{
  "num_attention_heads": 7,
  "positions": "learned",
  "bias": "none",
  "init_std_o": 0.00539,
  "init_std_down": 0.00539,
  "optimizer": "soap_variant",
  "learning_rate": 0.0036,
  "decay_shape": "linear",
  "max_steps": 2331
}
Each number is 128 + 32 x the weight over its row's rms, rounded and kept within 0 to 255. Layers, rows and columns count from 0. Numbers have three digits each. The size before them is the row's rms in percent of the matrix's.

# down: layer 4 MLP down (transposed), 2688x448, rms 0.0822, rows 466-565, columns 0-63
# up: layer 4 MLP up, 2688x448, rms 0.0822, rows 467-566, columns 0-63
down466 107:166139081089159152108107115145102122180091125162159147137083119134137084126161108175128154135078157088103091169125145153125153109120095111138117133162127155101047118062157147151086120131131155
up467 093:145146194153087162116163062154135108118106171120141123134145125086170089113130209122144154141129112147078098122101171093108105158141097123097181102136150104190202177131171149118197151092091188
down467 104:108085098108125133169129160175111145103100082162088130089166123131115128092157153142167157050137109071095139103172140072145145130160164161145133090113158104094149097128152070116132119176102122
up468 096:092168107070177142086106182190101189172149201140111123099140125125105163094162143096110167166133097135112160075147127195132149127158123070110108158087189115122157100122120190162151137101150130
down468 095:142175180110137139158165082097130104122128150149145089100119189075074120130136138189117079124131160096122092144129090114108150200153068181140154097191109173142169141077145129127146104243112167
up469 110:096171133122152094172114108155119139091152086101114140111107139150074109158094154180178104125153184110178152113141180119126182132090110136145201156097150158156127119167124095121171087154187132
down469 104:150112188153153114128153116135113129162178106170130158146168137156094104111159096126120109171107108180191129100159109101174139097023121143085182102162114137125064108174100126088065167075146144
up470 102:097087154130148155082059076110146145114083146116148088115049116142141054121135145122170139109119061124058166114147139108141119103135151147085184136130104107126180097076091108072115101117092093
down470 096:196151118100130114119128116108171176121085139103115127097197151164122185144153028158086111141139180196128104166143131145155134154183114086081124139134153135121108139112185140099143156097155120
up471 078:155106171109099110157143158099121163147144162114110146134170102102140107112149188181139115187162119130124165140162125169190119162098251122100054110104094126137136153101087109158100150158128134
down471 093:109126149140139126094143076102135117140079164120115115171194097134130171128113175122108085076156097149120126115094049099087097172171121107135153074119127135180150125095141111171216122141091146
up472 110:152134125086149150116141133154089092173218161129175128113218155073140134107089130098063082075090115149173106169098126127152135119066142108147157158170143154165102172127143131124102136099165171
down472 121:139114105124134068142106095164173133145142091188156072100165117062127131140055094143124149147176169068134116087110131114135155156103191164102097133123166104134121137094174135084132045117077168
up473 096:126191099124160094026128095123166161124131100108115097159114117104114135103109148131062137127096122137189078133123085178104093061138101117126103143065128160139147130078132154146151075114085162
down473 110:103125154163123151127096125122093128139128116097168094078073110090112156165088133116172082128069070122146152093110118149069160116107086157113086119099202109114120116140153114151161141137134079
up474 080:142162068087198083201134131220094096137125148157096116110150111123173123184170173118104132157128153172170151150183125179158131189110158142157105169096148119122129130097099134167134104101073127
down474 093:098179089157173134123150150198136124149104114098115072140167147190087206132115084131116110130146126130135039135160091148130115152141080139145148120108151134140136152158045146125076131152180128
up475 094:151103163175105140142158084181142129104168171099136143114141080122128128147113142142111154127160115078095126170206081101092123140125112105162125139183161112160131146083117124145165097130170058
down475 107:124124145128133100142145136114161161108085153168146112113125148146161126120188137161116099106112137147093121133125129099161142135097117171124149096106110102145166107165050128157173109124121095
up476 081:171155135109151109131122138108195169121088116174088128138196126122124100124109110126090179150124059086117166088106148099104137124155189097189145096109151103181083189105192121117154098144127082
down476 094:159138124132129173214057135149171103122154093157126123116132184162051148132185079137122125134185123115153104105169092136155085108184158145182133107150128121127119161093205065148122112153149160
up477 140:088094119137129068136088125137155101109183136140093049084082115110173144120075155181143132146033159133086152116150146123120169146126148164091144167102126182157111107121125099150069148133124071
down477 096:135157117121105179130123131129119142156059101111169180182184120158101135103169098071111127093228083098152096169119110129111089095165136084170118081143124116117105164137174143105181118159119166
up478 089:117120088151100102118084194085139137125132161139140114095146156100110053142177147113134131122130080088077118147117084169073128097148210127106069126111129115099117125165175084145137101127121110
down478 092:156078144108119161143083136143166104133066132127081132174132119131129124135093192186103128131131120077200193142145139144151118096147095227109168143076114147135152173125151109174135152086133110
up479 088:155085127096138066170099211103165137110159175120098074062205080126166098090171124153198144123134184096115159149121145160183163128176142125101105087088126131171095109111153175116167107185151120
down479 100:178147151131113108147131192176112127098100107079030045116096144054131142075173149062161118144134171141118095169089159143152163132104125174100192140119195167143113096202178154169140095177183089
up480 107:161142084125170139117097168110083193154086179153122136084166105139148108090155103135063100186167127180148074206136112145106142114114167099138087107177105141100159142146144079125110117200117173
down480 101:155158140166111139075120119134177105107122108107151062172059118132192112135078136140164132142087148139158154120104139028116157141160125105144070126160116119072144129131125173149118137115095149
up481 100:114116106121152111057154137182044135091121104152170132147165062151122125132159106122122127100079166143148121124167071128154149147104100162069080160107154168098091119072137133119154174147148163
down481 094:151087093151092138095081129094166109125152095126064125129160094098143137145125102159203098148145138149100111124119110075093139104091132139162124177081054097111122093161081141079133172146143081
up482 096:125097105028086141146100117164137119124134136144174122135119138105132105129045136088113144152111093139106154145189128160121105177141107103143135146167104100112126124096123121098094102143138101
down482 112:143122149105124156131178124180067117130186160179181131102079081098162092092103160119113103166151156162130109112086126099158060165156100107162158124118124128128169162138114120162184148160088128
up483 099:114152102163102145135130087219115147119144122112129113142141137133083082147194174109110185130084138084122115131116118165155146168139208192118118145151100133134138191086140149161138095129137123
down483 098:098092139135143152187078159151114129130138125176107118090164083138196136113120151105097078185063095110101183139143090091133116144105163115126102128176042154122088144187139119126158126143097061
up484 088:144127175124167110141147060098105124133145086122093139114106109132140097108135112120090112140080183151142134126134104132167093120147141189151127181143140098125122102116144141095127082087188127
down484 093:153166109166153083143073128118174093104121115112113142169189138130103114118157112166115093131180129100161153134163096151095113172082138168133191192158140168155102198150101062091152087136151105
up485 096:140086120118168155142170080106169146163069149135109134121145135177073088117117137088106171096145106142153121076134139130100178157164142133117160080159163091171127119151137144136124107130095109
down485 095:140148135141117128187057128123141092133089171159153145146167100095071147073058067171149145162091172053096160069082151152125132082158128128117108106135160113162121151072196132081112107057179089
up486 097:135093143110148114134162161070103130188174112168138173082068139136125122161061141094110148121145136137141102123140136090078130139150157184148140142119130088121063130112115161119153141101123080
down486 100:095111191171109112127132148152162130166139088129114103057146048130119163068169183193087077088148094153155102121118145181161147152166124129107124202105096105097144114119106148160096161145147140
up487 099:164104142146128176214162080131151120115163099165120127135136154085076160147130124090088055113133120144116180166120070099156105118105148071125112107119108109159104118133142097213152080118118145
down487 092:129139088093137116128091174097126158143120132119133125085141088177219077118131154165149191092153151137168032157177116123088118164097087127120157141099118120141173096107056156137156130127167093
up488 103:046117145154075078119120154159185138111125118123170170100133103126176179144149151143170104002150125178214122106147171141071052080164127152106062126156110109158152141125057167133102117154099132
down488 090:209127118136120174105139069137125092110141139140139155126146162162162145149134141172152181110091123118108103080120127113109122118160165163130210055141159169113121163155138140132097083118100123
up489 092:051163099101173104113113131107123113089164151130115128117155115105174123113188189124130118181106117168208059150060175128117170168119111105161102138124160157045126085051079119112155149108172170
down489 098:149161147083174098141117106179133103134139126095104093131168121070117144136179137139170131122091095160109138166084177141134152123132141117109148101084107135119163110099131162133162096158202143
up490 108:093181151132093100131138153089093161156138140176157112116143104082139142110187169105157055120110131156136111125119162129112141130121147106109082111211130129157068098114099106117144132085083136
down490 113:109159078128160166170136128125168110143095124120206066120113134148145147092070147073149054100084108138081121153114115128072170137175095085089157155158175122093118118190179126126138098091106096
up491 102:122097125085134185166143165127148124142122143137169143136100174160088171110158123105104125129123082145113133157126087121117145130097136131167102106153112101123131111106115158083091105112146144
down491 113:136209152091130167120155109149179135199101097101142135193091158118120089135163134077165137141074099093104126123093129101164094109124174133129151139126093163096125087148148140120125095165150112
up492 091:188119107122122167087146170121110164106131141161170140112083124093138105078157216120169092067095109166138096084125108227119149082163170111143188106166136096196101102125105179137190143123098138
down492 097:156148162118092105083120082155131139106111146103087164149137123104161088131126121081089125141113094168066155095122119164106069133133069184087151115107152102171095106084089144175080161130125106
up493 103:056084106078054109140096116088091159158150123126114115114115155107126111174151170127079099145103153136123165151132110131121115090111139142116140173120147109124131125110164112101126083102146123
down493 109:125085156153092116137121144153135162125097123130145097125091164102127122127130178113129100169128155125122173146074130084109136147116167127126122080076115113091118133128251099119066128110137110
up494 096:113176179084140081146179130130144102089122036145130151082118147068075163141110133075088154076144065165131104182083159120090162121028143184141142117128168107237099132078109162097126099090163137
down494 096:107158114109130114140178133091131135127142182170129138126107120110167109159073136119171130134135174109142102099120054113125086198189161099104133082163130109142103143125096173173139069098113095
up495 115:135137105093144222156173149126125172166125100088154130101099120116108114114160093142130155037075144103195096150187138154127189119097191088116129116177112116103117144135113136123160119155050068
down495 108:147145169101182161101142121146147102139062117117132146156141115096115085171106107182106165122127101142104127095163177094083163132125117165134092119126115123101151164153172121133153134154087111
up496 103:157186192148146130101107158113123018105142172067163146146120111107100097153183124189150152130096133111148165129141100153087125187102161108132087131174114109091123091134129146173148156161084138
down496 104:141148095124127137080144129116145151160088116219123106126091133139148136160090124157099076155158117108101101101160075110107088110140116188095035122148098123120118148123100159112138118134106103
up497 091:138153214164141098143080185139117174123094147153143152109088113127131142161137144184130107159158135117119184172146108178126148191123092132099137120120133108145140103149160103109165158110176046
down497 110:132109182120081141155093168146137137127080117122136153124113149144132109125117112174101142149069124099155145184124150087108096187133104134106123180106134085078114135087216102178153155121165137
up498 108:182120189131131119023116170102173099168145159091092108098066192066158185104097133119092109118155078136130074167107143195131164183139120097104138147085119108126220100077088129178152125164127121
down498 104:145087102132134135158201122090153176097073128135143100134123092143140125138159110103150112228118122128116207147097130156094092124151159101150194141158095138146069167076163080067136170129140089
up499 095:139148107107104152047111141118120057067126148118127088117119124058138195207102175129140176125142089140100156137140099189086070120134107125126109130193096125154097106081168144119148164102150128
down499 099:117108102130147110125106108151092094103131110146169090126156174174165168080121122117204219144150144095181079165149104133137166152122147156200116111104125125162137119060121088058183069082156152
up500 095:144179176069119160136173102107103112072109093095154164165104111132113127130088141074147114196122089080149156144137097136133153141169088091175062146077193155080164098105122054124117117125167042
down500 092:105096062157098165088088088128071154112127159108153131120166110197157156137137157165186138151157131081114139153122133147148164144171133135098190125080066092151097183151126145089121144168104133
up501 091:191175116079109122181099107149086092163150090146146062174165223086120101147115199130140084122089133089162129077125188083109159145144155123150150129151160099106132114107176171113186104148154079
down501 106:140130147050113084122086140124080127168137095147084062132109141117133103109115173132120122111141128130170100110152157095145140119099183113155155109125135124120139108149184157100126054109166116
up502 097:081137177120152132170122087143087196119151167151104159104133136156126082168156184172151146105069101139184105123106158087069143130148189132141118097117087074173148139074115084093107144091136136
down502 099:162175100142118098180118116110176127083160127117078066088182121138192137170118163116226152147182138141131139135124183140161111186106099171108108145176132129148186109121120119151136120090120104
up503 108:149159120086122100121164145116149139096154164191152158083087123128120131163077110131143110130160136113153168111132174131073098131149174048159071109137126080160159109142115093173086097103112101
down503 117:126152114103142166169130115126202076128136135147142174113115132130110181108068097125131174134131157142147095049089134114106156052152162088204124135124070119110181152124197100129103183115140126
up504 096:127099141113219190162116192080160108129142114113125166104138114094106128103126042103080183126158086078157039100153187068134124174119126052125158075144072083135104096159139142095164153153120176
down504 109:084098159161089123157173174119107161129162170075108166148141178107143098068135119148102128093148163154181112072117165099145185137192178104154084137168125124060168102172115152123141093112085126
up505 100:157029139155094128144163188138159080153110153189112164129161183154118136094141139114154134104155093067125111136109114119172146070138107114105137068099116085121160139160131140142120090167085204
down505 094:183148140112171182100142132099087143132107111176150135115115126153169167151164168205112183109108135147095195158123116116140115164167133170062088104094173099071129173111080085100128212093170087
up506 090:081187187079105137105145122096121096141173110135140121136155155101180050109167118135150104126101129166099140103119114087128169153166146158170159175096107097129202137109148103105186160075157127
down506 103:116148131122140103111135103169165136133148116138199100099158167106160135124159180124163128112141089105110097125170155150147168118163105143132151150143126135112137111064146102120174075164176154
up507 081:158161110107125142151099108147164090118112085181158127123139169152084141162094119169108144169065141152130157126098114150141091157133116127172131084122104139088141129147124088095161164155136123
down507 094:177086109045146083144164073176144124157154093207091102105108085128170147136130186145120170102167111108139138163148145129116083158129081121117116113150119144144097136110129139129152117151077104
up508 097:124080100165168114107122124217136105024208135153139162146163166134164105136136136171182111166115111077109104147169156154160060156133124110104126095146128147126132115086059056132118132129128099
down508 101:094046116112129140097198123192145141141124105191112138136175148109136114113163172129194155103083136089138143106177120145148128107149108134124128110174134150116172179076165175122115075160136147
up509 090:138138148104137099220106160099145160083119193092131161098151123096127106134136090121109130097170108141116171130140147136172143038127129076126195139128105118140135124169141089087124105177175145
down509 090:059139103150089190087141158158120186099148163152150162088111100084156153148057173174123124075142086141105071101133121120122122136151151130123140193112137109105060119084163213140123125139095126
up510 097:129137148145118168165158116143129188140141143123134176105142111090141155138200084188105088154108149163087206078174106177075086146132067113111061155113123126119167191104131158055126109181145174
down510 102:186153137151097203116139089114116079155071191147105141114110100082156081101130117092187121140171116138098133149052194138181116056153062143144086095175093162097124202136195149105186120151202156
up511 109:143133147191092155103165155172186125145132158131132128165182210109062126081100105121099143171155186112078104115136117088145140198138161185143104074140102117083186093146169064190170140098135154
down511 115:126115155174166084170124088119094087164096154144179162133101169098102099144186178145170107080150172134095048127144133181162109153098182088110121152104121114095136147138166089095130105105153140
up512 095:146107178155195083140154108158153094138079097087213100077131102083200118092127156141116147091150118054104149138167160170128115204106074097081150103110148121104114081123127126122164145152133102
down512 110:124153121123157112168196129167143197175115149111112169133122126089147089142107149089108115144138111116132176104116175195120105171108058128138138164104180144141146112124128122172154131151156183
up513 089:073146124171084123103139122140124162074122127104065091090160192152078104124120129085108184133095121188132172122175123194144160140162113119096137118143125106158167153115127188147165136086089067
down513 106:148100119122147141095130135175156123144096128135103102158103137104132115183156158096164115131118083103134035119201140146106173124125135119120127105149148090147111085092118143171100077111096141
up514 100:159094160124123118133157053146161117089139098109082157117095125118083123155119147104100124133209159157087113217137152109129182164114153104168142110160160135140116164120120154051124122143151102
down514 113:112179157134119101130124105134147143164097111167072140113092131102153139113123109081069083122133129167144144101162084171108142081108142146142144115169134137139142156116158114084123106088121133
up515 103:136133152066135135100070126130138129143097109167155194115092149054098131097110142120128158132084163153132137155117161130089153124147157167162087108130125108088109109131126122128149132183144047
down515 108:192110188132105155194128102182165189141160148170126126114164102112084127154135124119106130129161092123107151075117124125135100075093150169166108131181124128109141108140110106098112153109163185
up516 093:205161171160171163184165148063117137118117114102102128131154115201095140154150094167186138135093128140142118147081163109158128169150170066141175099126015124140157096129123122128070130162067099
down516 102:138084168132179121180134121089121103086093136141108148149125129198156147181105119135125100176117157165115100097103143099099095104125191125075099105098089097115154160160160154175085090138120105
up517 083:141106119141076140187125150108106117167120094104124141125149116077104139100114128107094155153081180145104132144113150134128067158133186101072075169131106135158108183078136129129121096145133206
down517 104:091085111154064169155115129085135168119137078043110167137128164128156150133102154162069133124144154166149168164088135099145154156103085110090124134126112145138122107165114158092076099124131145
up518 115:116059076113193080113155173152109163160117132105122110153131152172121114116157129076141127114149115073124134120116106098127132193120088199226111167100122156156092134110082078125104123138112099
down518 102:144144145109152127145100132141151116181112163095152129138148108124171143171173164205156116198087207162069102116140131112058143144146146137156115138105146130103125139185060082163207127189135100
up519 106:220126146152119166104132182142167083149168113112125081110123157097103143110161163199115148163129168133077149145170133110192142143077173126133081140164093069116121116165143106184136110140126167
down519 093:061119149041147160126088154176100154073142141166165152156139075098173096113109088099129096100180088074181083123110133157058137124127129146119118163062176161160175151127079129142112173126135120
up520 090:089148125128116135112165129088140137073089127113079150150119113117102134121189146191144166135110095092097158172143143131122093177064089114114082084145116088104137148186167099162132087124158150
down520 088:158149072178097128144168131148076171133106126085147150098143141096105189130128149155087092103188137170128125091081185109162181108149150152127082104141104171161138149126135134180176128142120105
up521 101:134127155117113116141088100134159135156109078196145142018075091120137110133147092060140134130135120125114169096086138126115071149191116122158148164131126121147127127136157094132126145181112190
down521 113:161073128123180144137074150109137172097132125156050096111108097141150103093156195063133124169066101150154084111070166091120049150174092099113095104072091153170111170122180075168115076212091186
up522 094:101159164107126143097108160097203120100099072175158122174183194152099135119202081101123170104131155121155108153156166120168085127131124106099173107101129073073140199167132068123124140121072179
down522 098:132157081153133121165145129127135133053095097126144120153183125096119136112169145151148104161118099116136106120139167153089129102106165116168107134108142111129140105141149165151113052157077073
up523 108:118090146080156128137143078138120153079096133163134119085119104153173106098185138085194207102122120098168171083102094171119164095058144108109083130205155123111119116104103141096158124085118162
down523 095:148163121166093129135128171113133133165120093122128135132108123117106143131129117138068116098182102189074078162126132145162119140139138116173158146088147113148099073110162124170105160146164075
up524 089:137148117106184134129095059135153097114142157158095101117153115110131099177066120145111133136121125112182119120137164190157140161096164125053097087132154156086105134110111143109136183121088197
down524 091:132089127122104108153097147123111108143077128115091149129115103113140108165161145118088120124144096109140110157210124125149181098148097113118156202178126150142144125136144118103145061175144104
up525 106:111092163103127095108127098192135190114107164098152135102198146141147130127136129156092121103159128096121091171131107147183091224144129137059149164115116148088111069119129109149117099098166109
down525 108:136122138029176158021129110102140142117168104155133110095078154116101105122109110088147148145157115125118138159129181152157123136171153144125129103113099137072113138120185161181122148163138140
up526 084:108155069142162235122127223109166161098136172112135165124165122111087161116126124164118112112143133104132098089135196083102119165108117163114111199143095156093114167128132135073134109137126108
down526 091:108063155167166153119111094160119145203104113154137080055057127161053130102087113098067126145103135152111125119112164132115132188092137091140147144138149106097126186155098162141072132188122151
up527 080:151120133117058154073185187130132144172112180085092137192151141128191117149127137112103122094159133135134127120050164109134164104182142116150080151187106165132160097105168099153088175116169120
down527 100:164107115161156183098218192172129145178201136134152110091154137135129159150148114100098148150142082071120145126065155155099139133075106131101108113190122135155156137090115101075123148173127146
up528 140:125179162140141123116166119141184086113156083100113110071132118098184153168181146160120128109146118108126067174091116160084163144084137148167137119139150167160183098116075104116146120175126119
down528 114:122083163113110146121154173141080123145201090133151130169152168087092133092060094152109144160119044166103089085106213099150095150168150168121112120096115102081118125146132151154066125089179090
up529 094:154168209086178098128081096093094151167154117070148090092126140124138120124138138149098137093112155082070158073064117090153109118097194101170125118135113119148093160131109133154172197115152114
down529 106:115129110138144160111116084114089139142153146097111122101156122137149170077141133128143119114086135158139123079116143147106162122090137090108154170082142142083033098124113160090098190144155100
up530 102:087138113126122094197155147194187128125164097150185095077167149130129067129121121113106116092144193140133114111126160125078130184095115128121198151174119158173096147144124102144145074081165104
down530 102:085094150104080146168109081088128138116174112141172132075148141184126134055110067129149090133135051094165156151131159106222120122103143137168102150090103156130150177067173111102164112142109170
up531 100:097155120090159123172118205113135087131114204134104128091131081179097125139164097118113135063092117056119136143083143154131048128122121150114159076110082030125063146097124111133127117160141170
down531 095:120062108162091125083192130139096135155139187136132141115073153153140191091090118164148179122150117126166158083178126092145172100153114109130163103144169101148102200168124093090125169095158150
up532 141:138202109153129160162098174116171115108094070081142160082101156085127117167109130129154106165137203187109142127142160127086171075119155149111159138142079123095141152135158148176146143132138125
down532 093:101090144093124134132126092145063152152137182156114111145145120167131142106144136140120127107145063094152101139104116095144110150143101113118105093150185144161085084127084063064121103108121094
up533 097:137145210145110177115080160124107122114123107123106165119131111140133115109118093157093121104148133045117166078129164106056060155166112108053132135130168098152133176130112162138123138174088134
down533 094:083181065128103111102139119129147115129159123070134133145103085120114115195172085131155106082088123138162094097137112121148107124124143079125067091184105108093079113121094157189103171121177084
up534 096:134157110106122117143167125175116084124105117126068126156174152155149109151175217140154153143179054135144148141139137164156119142110199105059099144182099166173127104116092131127156103159098042
down534 106:052151084181073162116100095123104185102079148114128163119100142103077094115173167117129118090064141172171125141113136140163202106118163061175078142120139139102124139127169094181178158153136186
up535 081:103104157096108182153184176112157091106121086116186111166088166099140146099085084112102168106173108098138156162144093068151165113151171083135192133194097148166143126107148139156074085163103064
down535 099:014145121162113139173150128101117058132140132093178125178141136163141125121113097128141154153175111127133154168159163093138169132086199132110146110159135149093122154122161144181137140189121127
up536 100:098095182147093116084116137134168159113120097082090103122135150122116159114125135211105161139159045156154186128084182126095099163159125118121136133105096167180108098149174073105127179111123119
down536 094:168108117119163116088097101129094119119115099118141171086071094092151106111138113115157078093152137121132107141098198093137159100044105071112134127113174132085116168153126137188106074155115146
up537 116:176159157088148099140144124096150078122164129149151129126082089125104140121153108094128184150121130104128186132114111127108123031146103077187121016160152171086135131151170109128179148139130121
down537 095:115147074117092128159122111180129137103127102153114121105095134150162110202084096132192141127111144146139060125118195132112147144130112207095128224097126087164129112104154170075138136111137158
up538 089:100158108123145175144147122116134122108173117138131109070101174157163143041185126104101149124093168143133122151105154128101130081077103102129111156148189122101123141105161090137134144119133086
down538 092:121074071147175097130101130121091114109132082081108137129122149111171102139168153118155076124153122151124117105176153052120076119136149107132080107071125160142148168159108135206141153132138087
up539 105:094128159157132155161099081130128104141112094137154119180076111085117125118052088119120150130089101177161120164087146198092105147157203113131103077117185147100101074094192094161152120151088158
down539 097:150136063110099093177135160036100150178098133164126104141102148180110145110155112155099202091149137168100147120125081158078115175091124177138125105145152150201061190143099134094123116114174090
up540 127:151082101118155106167105164142162078115142154138138148066120149101117119110151158142133121122162184166094122132162137141157152166078142122153116142093063115139159085139113078151139093115103133
down540 107:073132122141134149113130135159107139116111108096101143179138189138126120105196135150153145155134094087153115103130105068135143166142131135108103154175183141150102169182135177192054094151143130
up541 098:054131099096131124138134151160138127199180087124123102119126186127111160112157138122175165178141105133159143122184169190130090118114141129077150157141172154082087042149097148083163085139110156
down541 090:124179140180095118112132105092136110162065118136105101095115123123101053154076122156034143097108164044114135105104123130082119117159125084154167112090115110141166164146105126179100149129108116
up542 112:192105124195143157146152120119145162162149110171170186119130069131120149110044068085186156141229128132132150101123103079129117130174144094138139101098145200136133097094148038142108167162120179
down542 101:074108149139171134150086156054152178048176125107113130158160165122112141131145200132102135095125161153113139173115136171063150121118144146128114114102128154127107138102121180080127151140140130
up543 100:103141139166157102080097132150109080121131107137069154147151132074105133177102059048154094166128092129155097104149126163153097155085112115187072184114105111158113111157105196155170178193128108
down543 086:135122073131120137110121161088138165139115170099154127160098120134161168074196162163102141080179099140099128121089140117131114107189159153181142136151137141123119154143150101116139107013111111
up544 106:144139197128156157041165144125088126105189080146097101110066138128137156127087106137071113129179104122110192096129115129112157083092170154082136168094106156130119107136099107059114125115116221
down544 098:162123105157116105126148101134127217120134104079090149117156118088110096141183151083125118131144129151154072089091121135168205094110134107118188185137117146149179142131173107128118094100134053
up545 100:103126168084129119081106084148112120134104086110207130165160102183120139144144149202176166218067151139147144146132120173135090122157109108130115162094132109175139090101157164111128113129138129
down545 106:161168148111185085137167158153145106062114116096136149137115160099159145157084091135109114088126153129107200153136106137111155084144151174172132126102095081153130129107141110123067133106183178
up546 102:132104120127120126116193151148120068114183125132175137146139135106130197132112135104105159131128148140115058110180126187121168091088169139118105146132113164156104078043090150106060123086095117
down546 087:114099104184088125127107111161121156136074105120074096151131128111117023129143111128120080138144137083160161125138150109109051131157089151117099097105096133097167149138163107143139145115123099
up547 087:144102133176119140088057154106155149129169127124074104120115116133181109182114100164124143161102177086137154100104084097135144127183132096092166094138096219157125083210106083074106134161122099
down547 097:123120113121069188097108074121108179171095175106142166162086160143149099145109099125144094116141142145140115178175153119081157121052097146174181194151086142213142182171149157072153126137169149
up548 093:101161150138184141152087107156123081070177091152100153117164162113164172103096163135112102158162137104110131134152155078108102133141130091145191158119157214165138158101109108097158056106142119
down548 092:107122112181145203081203142108108065172082139144085170092163128144142119153158147123092124094160111101150127125105104177147142130127081062094097099110103170118116062155132154128059099106107083
up549 091:147115120106086142168145070091045079091114140128122112118067127089171175098082145147152080144161148140187216120122104131156123087121174117191159161140136128142115049110077113153128108137160207
down549 100:127065138107084154111149136170169115142153121141117119128178158139113177106132112109133180111089177142138123145099040140115153079104117202154156126116122129093133162071146094116143103060148107
up550 095:144084110109145177108093127057173129102178102133136136118076146100132103130195173160133097091135204131116108152089121093110148122124141097209138087090058133161096126147142104174101173169137148
down550 096:145169151149162176145116108088106150177164159159143112144212153110136091179180105110119142168158068088123111139089083153101088166164160112040165157104113077116108117110142077096130100133148107
up551 103:099140168115141135148114132160145117169146134199185090105137154130148138164122104127077101112112165144116161136110151179155207097147101091157130062136152148125132074100150154151149117056114113
down551 097:151113105117111149147092157083101131111120212114104162157131107155176160166092130175141104120188126106123125109105123079139067135140069119129124168154126151125157188096099102057107127148140115
up552 084:086149104121156167143125106086126112162152142163127152195133095072070129123172096133081147127092165087157146057152115109145120137156115125097136126118102157128136105168183171086165153188098087
down552 095:100076153075135134146136108089178081141127157108144177079131123145125119135107189158173151196143128148115185155100169080149115142176106130132164071195121115116108044178137103120162124158123029
up553 101:126172166082133188044178147098121156180167141180128073107135152088129081129179144143154108159158075135119121129118117123123104145137190161098130123138097085179126161139094173182101146134153077
down553 100:142055144157133093195145163145084098071185140133131086077120116124080150169124146084115148086061091179186152164107109191134090109088102081099174139096094130110063141119124089146121062145113162
up554 102:101079114125169068116126117161122093144121118087149113116134174118120147105129128120137135162138170144139069133106095135113112170136162202144152134184095116109140113158119118129105210119147206
down554 089:150141197198043168173191172190141143138147153091108140158122122135140134158114110094139125079121106132093071094169145144133117114135096099143126148132102103116135076121083091178115090156104124
up555 093:086132124126137153139143127164158134117154134125121142147117159092099192128058139133166074135108155121150163122065069146157146132114098120147096086126115087151125141124132069114062221178119150
down555 091:128169159114175150092128120106083107116179087079106103089099103128125119141145114102126112156098111140113150102127139136123111076166161136144113152110163148111083136143111109152164151086139161
up556 094:080162114133083101159148104149143092090116135080090185164147123135110137211172211118152083120078119167166119169080102102107163089151164120124090130091105066137145125082135147173126127126116081
down556 099:161179150107075134073088086123085085034142152083087100123136131113144135161163134136128167116161118050128143124131144092107191131115112194137090185141147106129094132062112125094113185128106111
up557 078:152178124094114102147160127165093165163174124157152130142135146162170135119113104138119121160185109097119176113164144109127134132196157070194114118127085153155091114111118181104074142139146161
down557 089:115115108192087133144127166132116159128166093104162119131133086148129124101191112111168132053110101136133121118077177105152141132117121111115111125117159139110140118136124140100121124109171161
up558 090:165098107132162102117115138145129074178110111098112142090139164109048118129157094158124173096097081141131125129106086143136135143073134120099129153146136101096133133118122161152128152096118176
down558 090:112126143163125153063089129116106128085143177149071119113192092112145131149152158125102078162112129133098146130093127189176132095170127138187132124099153092142087103146152133094163164099139042
up559 086:074132109164074100116176144097111161059163167072101136108129132095156127113107176164094191161080139116171130110162120127136119083133100194154128109070086177101136105133107109094119084156119136
down559 102:092121157112121103138130109110119102072136089070156144138147109133201140133131167112077254120101160158121045127144166148141141130119131180137113195081146140147150073137125140120095127097080157
up560 091:140126105070147133093171171127155114149050179130126102159132114108146090183186163117137199136119136081132114086118070173120145111152124122148147103111129102096106153138175151179204169156120142
down560 096:155118157185129163116127135103137115086149111128140154120133097111129089072129128073196118161117151074134096054112098144096136143123125182089171176129156182167129151115139101084102142146109112
up561 085:133068136111103106136139117069122141109092096110137128116115153152126111135125101075163159110105102121141181104120147115129122147144128140120137122119180039183148113102128124111116089129144139
down561 097:158129093160130135100091136095074173106132145118127137145132097125112071149131097097162139094105087173166126124111158106140088135075156183155124185049102100137118185147202121121105114072145135
up562 104:113150169087148095075140169138144134161150193086164181084170152104095102127175106130198096135124143120069148113155146119202143094114122102089119091086122124140162167091150136122136120153194125
down562 084:133099117134141194138190091087176086135139090153135116151104128144170171171088194132072133112141141155172143201148114125101151150108175126110121151161160133121085074178115132143092136149072136
up563 104:177088098131153145153091071096104161113150166189125034091113140187153128111139127089155153086182167128124125089133100158142143074160099114167187192143115112125138154113189095117089181160117165
down563 109:113143132121137149076133166082142116139150147139058128097150128123208095121080051117090134132174145151122108114152134125110115082118088164112125201101152177134094132098049105150098109149111174
up564 086:103143106122139097115110047133129129105149132052148144175100095138117175166167092157185053098178109117167117178116133177134162125190135097115181135155132141174129059116098152149176076162134168
down564 100:144068119133131049112127101060117136097130139142119088097171139106168167114131136138079086124143085152120102141122101127109111110134148165187123096097153125131154149082140086146085121163112173
up565 087:143094160146151071201125143165059188068196207115158177101166138138153089127134089086107113151162159146080140128089221144195077095092194162098145145151104109162118156132092083154137138182162104
down565 096:132113182133142118092153160155094113151106150097158134170135093102124096148101136135134098209094103126115151084146115158104146143144166155043108113166065101164154161103082161131089104178211156
up566 113:136107163080090129116121124093161143171141093151170106124140126095142122153128149098090152118156086154044097136116127094183109156162126115069101140126117167127171078105121129159101082148146137